python train.py --n_layer=8 --n_head=5 --vocab_size=864 --positions="learned" --attn_scale=0.177 --bias="all" --tie_embeddings=true --optimizer="soap_variant" --lr=0.00723 --lr_head=0.00385 --warmup_steps=200 --schedule="wsd" --final_lr_fraction=0.0 --batch_tokens=[16384, 32768]
Each number is 200 + 20 x the weight over the matrix's rms, rounded and kept within 0 to 999. Layers, rows and columns count from 0.

# q: layer 3 attention query, 160x160, rms 0.273, rows 81-95, columns 0-79
# k: layer 3 attention key, 160x160, rms 0.257, rows 81-95, columns 0-79
# v: layer 3 attention value, 160x160, rms 0.268, rows 64-68, columns 0-79
# o: layer 3 attention output (transposed), 160x160, rms 0.229, rows 64-68, columns 0-79
q81,187,216,177,177,224,171,208,168,226,199,214,192,201,175,175,191,193,215,218,190,211,211,210,192,217,224,191,183,201,211,195,194,191,173,197,201,224,191,163,209,239,181,211,198,212,209,214,170,188,202,171,191,215,244,214,191,203,213,216,232,205,232,169,201,201,186,223,215,217,196,179,221,221,224,204,193,180,190,188,209
k81,150,204,225,186,169,198,169,211,216,214,199,194,205,175,173,174,205,184,212,168,192,259,219,211,203,217,212,183,203,175,176,201,218,198,196,167,192,179,213,207,202,253,201,192,202,227,204,184,181,195,194,201,203,193,195,202,191,176,179,183,205,206,204,178,187,192,172,201,204,177,192,233,184,204,240,226,187,239,219,182
q82,209,214,186,176,186,205,217,195,201,191,191,184,211,187,213,201,183,212,178,210,199,186,176,177,182,180,214,203,208,224,199,192,207,174,189,202,215,199,179,227,213,221,203,207,230,189,172,214,173,218,213,201,229,224,178,192,218,201,177,224,176,179,178,190,184,186,217,226,209,161,191,182,190,202,220,171,230,185,184,207
k82,194,171,178,197,182,158,238,174,175,197,191,183,187,225,240,211,230,178,170,193,187,233,191,215,205,218,202,221,194,225,186,171,200,186,173,221,215,202,195,197,220,206,235,209,213,179,194,208,205,196,197,231,225,235,185,198,215,207,215,216,220,199,213,231,184,205,224,172,226,180,197,180,205,175,192,197,193,174,206,190
q83,211,191,212,189,206,209,198,221,203,204,204,202,183,207,202,224,220,188,225,199,203,168,165,209,216,174,176,211,219,225,179,197,189,172,220,155,209,203,217,167,176,239,200,189,180,185,217,214,205,214,216,227,190,184,210,206,196,195,196,191,185,234,208,194,204,213,224,208,253,163,230,196,204,213,257,196,203,197,182,218
k83,215,211,198,193,218,210,215,195,216,207,181,197,138,200,201,200,221,214,187,187,200,185,203,161,172,198,196,213,184,225,221,205,204,191,196,213,209,197,224,195,231,198,203,231,209,195,182,219,184,175,175,183,197,191,184,196,196,206,198,221,184,170,172,186,224,196,200,191,202,211,241,198,205,189,193,216,210,216,171,166
q84,198,220,215,232,212,196,218,225,194,210,196,193,215,190,227,187,217,189,224,215,207,212,184,218,220,216,230,209,217,187,190,220,204,205,232,186,167,182,221,191,222,201,176,226,206,210,184,190,235,202,213,233,190,169,213,221,198,202,205,229,206,196,190,221,156,184,202,202,202,196,224,213,204,203,218,215,194,170,184,185
k84,180,170,214,198,207,187,205,186,176,170,211,211,198,214,213,208,214,197,198,217,170,209,197,219,156,231,182,225,159,203,198,174,170,186,202,198,209,206,166,165,216,205,161,187,216,225,211,225,208,220,186,189,194,194,216,234,170,182,197,200,206,209,178,198,173,215,194,187,185,237,207,203,190,182,202,193,196,211,196,214
q85,204,210,164,204,229,219,201,193,194,174,194,212,166,189,191,217,208,208,208,199,184,161,197,191,187,220,207,208,186,200,201,200,181,217,165,196,206,206,195,195,248,198,207,212,221,199,156,206,209,231,195,185,178,210,211,234,188,223,211,173,208,185,208,194,209,214,211,232,185,170,188,192,195,196,233,224,185,236,232,217
k85,176,194,215,210,148,178,178,152,212,205,233,216,216,215,209,198,235,204,197,191,216,233,222,216,186,218,186,227,188,174,185,213,233,195,195,197,216,202,200,186,170,187,219,210,203,223,185,215,200,181,191,203,243,206,222,184,200,182,204,180,214,186,210,245,204,207,199,186,204,211,240,182,191,204,210,208,210,172,189,228
q86,223,186,170,185,169,186,209,173,242,214,213,200,179,194,204,199,191,208,207,214,165,208,205,198,226,243,190,178,192,235,187,209,202,208,187,209,254,189,178,179,210,206,222,199,221,175,213,222,193,187,205,206,199,184,222,207,216,178,222,206,204,184,214,201,225,182,223,187,204,174,175,212,200,187,209,198,175,223,188,236
k86,202,197,191,219,206,175,200,203,202,209,186,205,210,167,170,232,188,196,204,168,180,215,217,210,186,208,203,211,189,193,217,214,219,172,169,198,197,196,187,210,214,226,204,211,185,188,223,210,203,174,194,220,211,245,236,191,202,169,223,192,160,169,209,198,185,215,230,189,185,151,197,193,170,213,202,203,176,210,186,223
q87,204,222,204,184,203,204,201,201,171,193,199,217,202,173,180,171,230,166,225,225,205,225,196,201,201,192,220,194,196,197,239,227,232,207,194,194,201,172,206,197,220,208,170,218,193,187,196,210,168,191,179,195,200,193,201,199,190,187,206,180,186,197,191,186,193,226,180,184,196,198,209,219,221,205,179,197,175,199,190,217
k87,196,174,216,223,211,199,211,208,232,202,203,170,192,204,194,161,199,196,171,195,171,211,220,208,175,198,201,181,229,189,200,164,201,183,200,189,198,200,205,221,245,195,217,213,171,187,207,186,195,209,180,177,224,229,212,194,197,214,225,210,217,196,194,196,202,172,187,179,164,224,204,214,190,189,210,181,207,222,211,203
q88,180,199,206,247,171,180,225,202,219,202,177,216,181,190,198,190,231,178,201,189,229,222,187,189,201,227,181,184,188,187,217,234,230,202,203,189,191,237,209,210,158,198,235,215,190,193,238,202,232,195,206,180,213,174,223,199,181,170,211,191,220,168,215,203,177,222,175,235,193,195,205,225,191,205,215,171,200,217,218,190
k88,196,215,193,186,181,184,199,171,209,221,239,234,176,206,169,223,167,167,243,176,206,195,209,210,182,176,209,192,202,182,223,205,188,176,182,189,181,206,213,232,184,180,188,200,188,190,203,223,139,192,218,225,219,195,204,180,180,224,181,204,179,204,202,196,216,219,188,237,218,201,194,207,186,186,196,211,197,195,205,196
q89,209,184,164,184,222,200,202,187,195,210,198,178,178,205,184,192,218,207,208,196,211,182,181,184,182,165,189,177,203,223,193,202,185,225,213,203,201,187,208,215,211,200,180,216,227,230,221,170,207,216,217,188,209,221,194,202,214,209,215,227,200,205,205,209,195,194,208,189,221,185,192,204,218,201,188,206,228,207,221,205
k89,206,212,228,203,215,218,196,235,181,204,209,190,188,161,186,185,204,250,194,194,201,236,214,188,202,200,194,186,207,178,180,196,203,177,190,206,205,186,188,197,224,208,222,163,175,196,190,211,161,223,200,228,202,203,205,206,219,206,192,188,194,165,195,199,203,221,183,174,181,231,182,186,206,208,226,210,186,216,188,214
q90,181,199,216,229,230,189,185,243,193,203,229,205,190,176,212,217,195,198,180,214,192,184,185,204,211,225,209,170,149,193,212,185,235,237,189,195,189,189,219,216,184,189,204,189,195,204,204,213,184,193,192,208,204,215,176,213,206,232,235,181,228,206,198,205,175,185,211,190,185,204,210,180,203,198,197,189,230,189,196,181
k90,186,187,180,230,219,225,215,180,198,186,197,195,225,191,202,173,241,197,189,193,193,218,225,216,170,225,215,218,224,224,207,214,192,170,209,218,210,207,203,211,213,211,191,192,206,198,201,176,215,211,199,230,193,236,195,214,191,179,179,201,200,227,210,183,162,196,200,210,239,207,207,205,190,202,213,160,166,191,199,223
q91,177,242,196,240,196,209,212,175,228,184,168,200,194,193,162,201,221,178,167,202,188,196,206,201,209,176,187,205,200,226,212,189,187,195,180,225,227,190,193,153,193,188,198,190,219,178,166,187,183,193,211,178,193,216,200,181,242,231,208,220,218,166,215,193,195,174,211,179,186,203,188,194,221,241,242,180,202,192,175,217
k91,195,220,173,178,210,221,202,171,205,204,249,217,199,179,181,194,207,201,201,174,198,209,229,223,197,222,187,227,213,199,180,200,208,203,195,195,194,191,222,178,249,181,202,181,192,188,240,188,231,188,157,198,202,215,221,184,177,220,194,201,205,198,195,183,215,213,218,228,216,206,177,205,214,208,179,210,165,200,195,188
q92,200,177,175,236,204,185,188,184,186,216,237,220,185,191,177,224,201,202,236,199,217,197,185,213,186,160,190,218,238,224,210,190,241,202,191,198,204,206,212,168,186,204,187,189,210,215,227,205,203,206,214,212,191,194,209,149,212,215,219,202,224,202,179,208,171,204,210,214,204,192,175,216,194,203,201,205,186,208,215,188
k92,190,202,177,196,188,190,194,209,224,213,186,201,222,199,207,188,201,193,203,160,160,200,225,220,212,195,172,161,205,215,212,222,178,197,208,191,183,234,190,193,192,182,216,206,222,181,198,217,169,225,197,197,177,170,172,260,181,208,199,202,182,203,187,205,217,212,196,225,222,186,226,224,182,195,220,206,170,210,214,187
q93,226,185,178,205,154,227,186,217,231,196,241,216,201,202,193,193,224,225,183,187,216,224,188,197,188,190,206,193,200,187,197,186,190,179,205,186,190,197,165,181,254,191,210,182,164,200,182,205,196,190,171,201,215,179,206,210,215,173,170,201,195,185,226,181,224,168,195,205,194,190,216,237,189,212,219,193,184,227,202,210
k93,153,193,239,183,228,189,176,192,200,183,211,215,206,189,178,194,202,189,186,193,191,215,217,201,229,195,224,187,181,151,217,206,210,198,155,162,186,204,190,236,179,198,206,171,220,198,214,173,201,176,194,153,190,213,213,180,179,192,201,213,197,175,175,236,174,202,212,215,202,216,208,190,204,234,195,253,174,190,197,208
q94,165,199,164,217,176,214,174,166,196,210,211,220,178,201,185,168,201,219,212,159,195,210,187,224,227,185,207,180,196,201,222,206,189,174,210,185,192,228,178,160,169,191,184,200,216,229,195,217,220,183,192,169,232,211,203,179,184,212,211,181,208,208,215,218,202,203,220,189,213,193,214,202,215,206,203,203,184,209,190,194
k94,219,219,205,196,211,195,173,207,237,208,222,215,196,203,196,180,191,206,157,224,223,195,196,185,191,209,201,158,191,206,179,189,201,190,186,152,213,178,195,197,227,167,217,211,226,213,214,173,168,212,230,195,189,238,207,226,196,196,189,191,203,179,207,190,181,177,203,221,201,169,182,186,178,218,225,208,217,217,184,219
q95,213,210,170,195,236,207,216,207,202,197,219,156,190,221,192,183,195,236,199,192,183,208,188,181,198,220,194,219,223,217,208,195,219,180,202,190,186,182,215,196,206,219,216,205,203,201,203,180,217,217,180,202,209,204,190,217,211,198,199,188,207,173,205,210,189,171,199,191,185,217,188,215,208,201,204,213,189,176,179,217
k95,195,166,190,195,187,186,196,192,210,178,220,177,202,231,191,200,177,166,190,204,207,212,199,164,197,204,254,183,223,210,207,192,206,225,211,177,199,205,203,174,208,212,224,203,184,204,177,186,203,195,183,197,187,205,188,207,209,192,191,225,191,219,198,191,202,174,198,221,211,220,176,218,182,198,230,214,218,223,182,192
v64,196,236,164,222,225,189,193,186,211,188,183,177,189,239,194,203,207,194,217,173,201,203,201,213,207,214,213,215,208,180,172,178,204,210,188,208,176,205,175,214,190,191,247,201,221,151,188,186,193,193,201,179,194,244,163,227,173,180,208,211,220,193,215,223,217,157,187,170,228,185,181,173,191,187,205,197,190,218,217,215
o64,228,182,201,201,204,189,187,247,221,208,186,220,232,197,194,223,207,209,207,220,221,221,179,217,203,207,201,191,215,178,240,213,188,179,204,204,183,205,227,240,195,218,220,224,179,229,192,223,200,205,205,245,188,191,219,202,229,166,191,185,193,197,195,206,216,214,213,214,171,191,212,177,229,189,203,208,201,172,204,189
v65,232,222,174,211,205,212,176,206,184,188,170,220,212,197,200,208,204,207,227,178,179,210,180,177,211,175,180,221,184,213,182,179,181,190,199,200,211,196,204,195,181,194,210,182,184,173,226,210,195,183,203,218,177,191,188,184,188,206,223,171,207,144,200,174,176,184,203,225,187,186,236,200,205,181,199,221,201,197,194,198
o65,192,206,208,172,189,193,216,210,199,227,188,228,202,222,208,206,213,213,189,210,245,164,232,215,191,197,195,177,214,217,244,213,195,183,190,217,206,189,197,212,200,196,167,196,219,176,163,219,180,210,209,204,191,226,217,200,201,192,171,178,202,226,239,244,171,237,177,178,189,247,171,196,201,187,192,200,181,201,199,217
v66,202,255,180,226,200,213,199,192,216,201,181,244,160,174,199,219,212,192,209,190,173,205,185,224,200,223,238,168,171,208,199,225,207,241,188,182,194,191,178,230,204,212,221,181,194,177,234,225,229,220,178,165,184,197,180,185,205,181,190,189,222,205,202,204,200,211,191,180,197,188,202,193,238,150,227,214,199,178,201,176
o66,224,190,203,203,169,206,173,211,181,238,223,190,268,220,208,185,164,214,202,232,203,210,226,198,223,195,200,240,222,205,213,169,192,169,220,236,222,208,218,195,193,202,208,218,232,215,206,181,199,211,241,229,210,194,183,227,210,186,222,197,190,203,225,230,201,222,211,216,206,204,202,184,165,210,182,177,199,195,187,200
v67,210,211,212,199,185,218,216,178,206,183,207,217,204,187,212,186,210,204,192,198,222,197,216,199,182,198,221,212,193,178,205,213,215,183,218,189,214,189,188,188,182,216,171,191,171,201,203,241,185,199,231,208,195,210,178,222,188,200,161,172,195,177,192,208,223,181,200,237,204,200,183,195,187,154,187,214,215,188,201,170
o67,221,207,214,199,194,207,169,201,175,227,200,231,231,213,199,232,211,218,188,206,196,215,200,236,210,191,204,222,209,192,198,194,184,198,198,210,184,199,204,201,217,212,208,212,213,145,179,173,200,218,190,194,187,225,178,194,197,203,220,180,197,238,229,211,183,218,215,159,199,190,199,212,248,216,212,169,186,214,188,198
v68,180,199,217,177,243,197,165,210,239,211,178,181,206,200,190,209,200,187,205,155,207,225,188,196,207,204,177,168,207,236,234,206,177,215,189,218,214,203,199,209,197,242,210,193,219,220,185,211,217,187,156,172,226,224,164,213,205,192,208,176,203,222,223,186,192,205,235,191,157,230,200,160,177,215,181,192,211,189,122,209
o68,207,211,160,204,179,201,229,196,154,160,201,192,197,224,226,245,210,202,201,188,192,192,185,215,190,258,208,186,201,185,200,178,202,254,196,245,189,190,183,211,179,178,213,175,226,213,214,197,234,208,201,175,165,179,214,208,193,171,202,237,189,163,222,240,212,218,170,191,233,184,200,183,194,179,159,216,183,191,267,229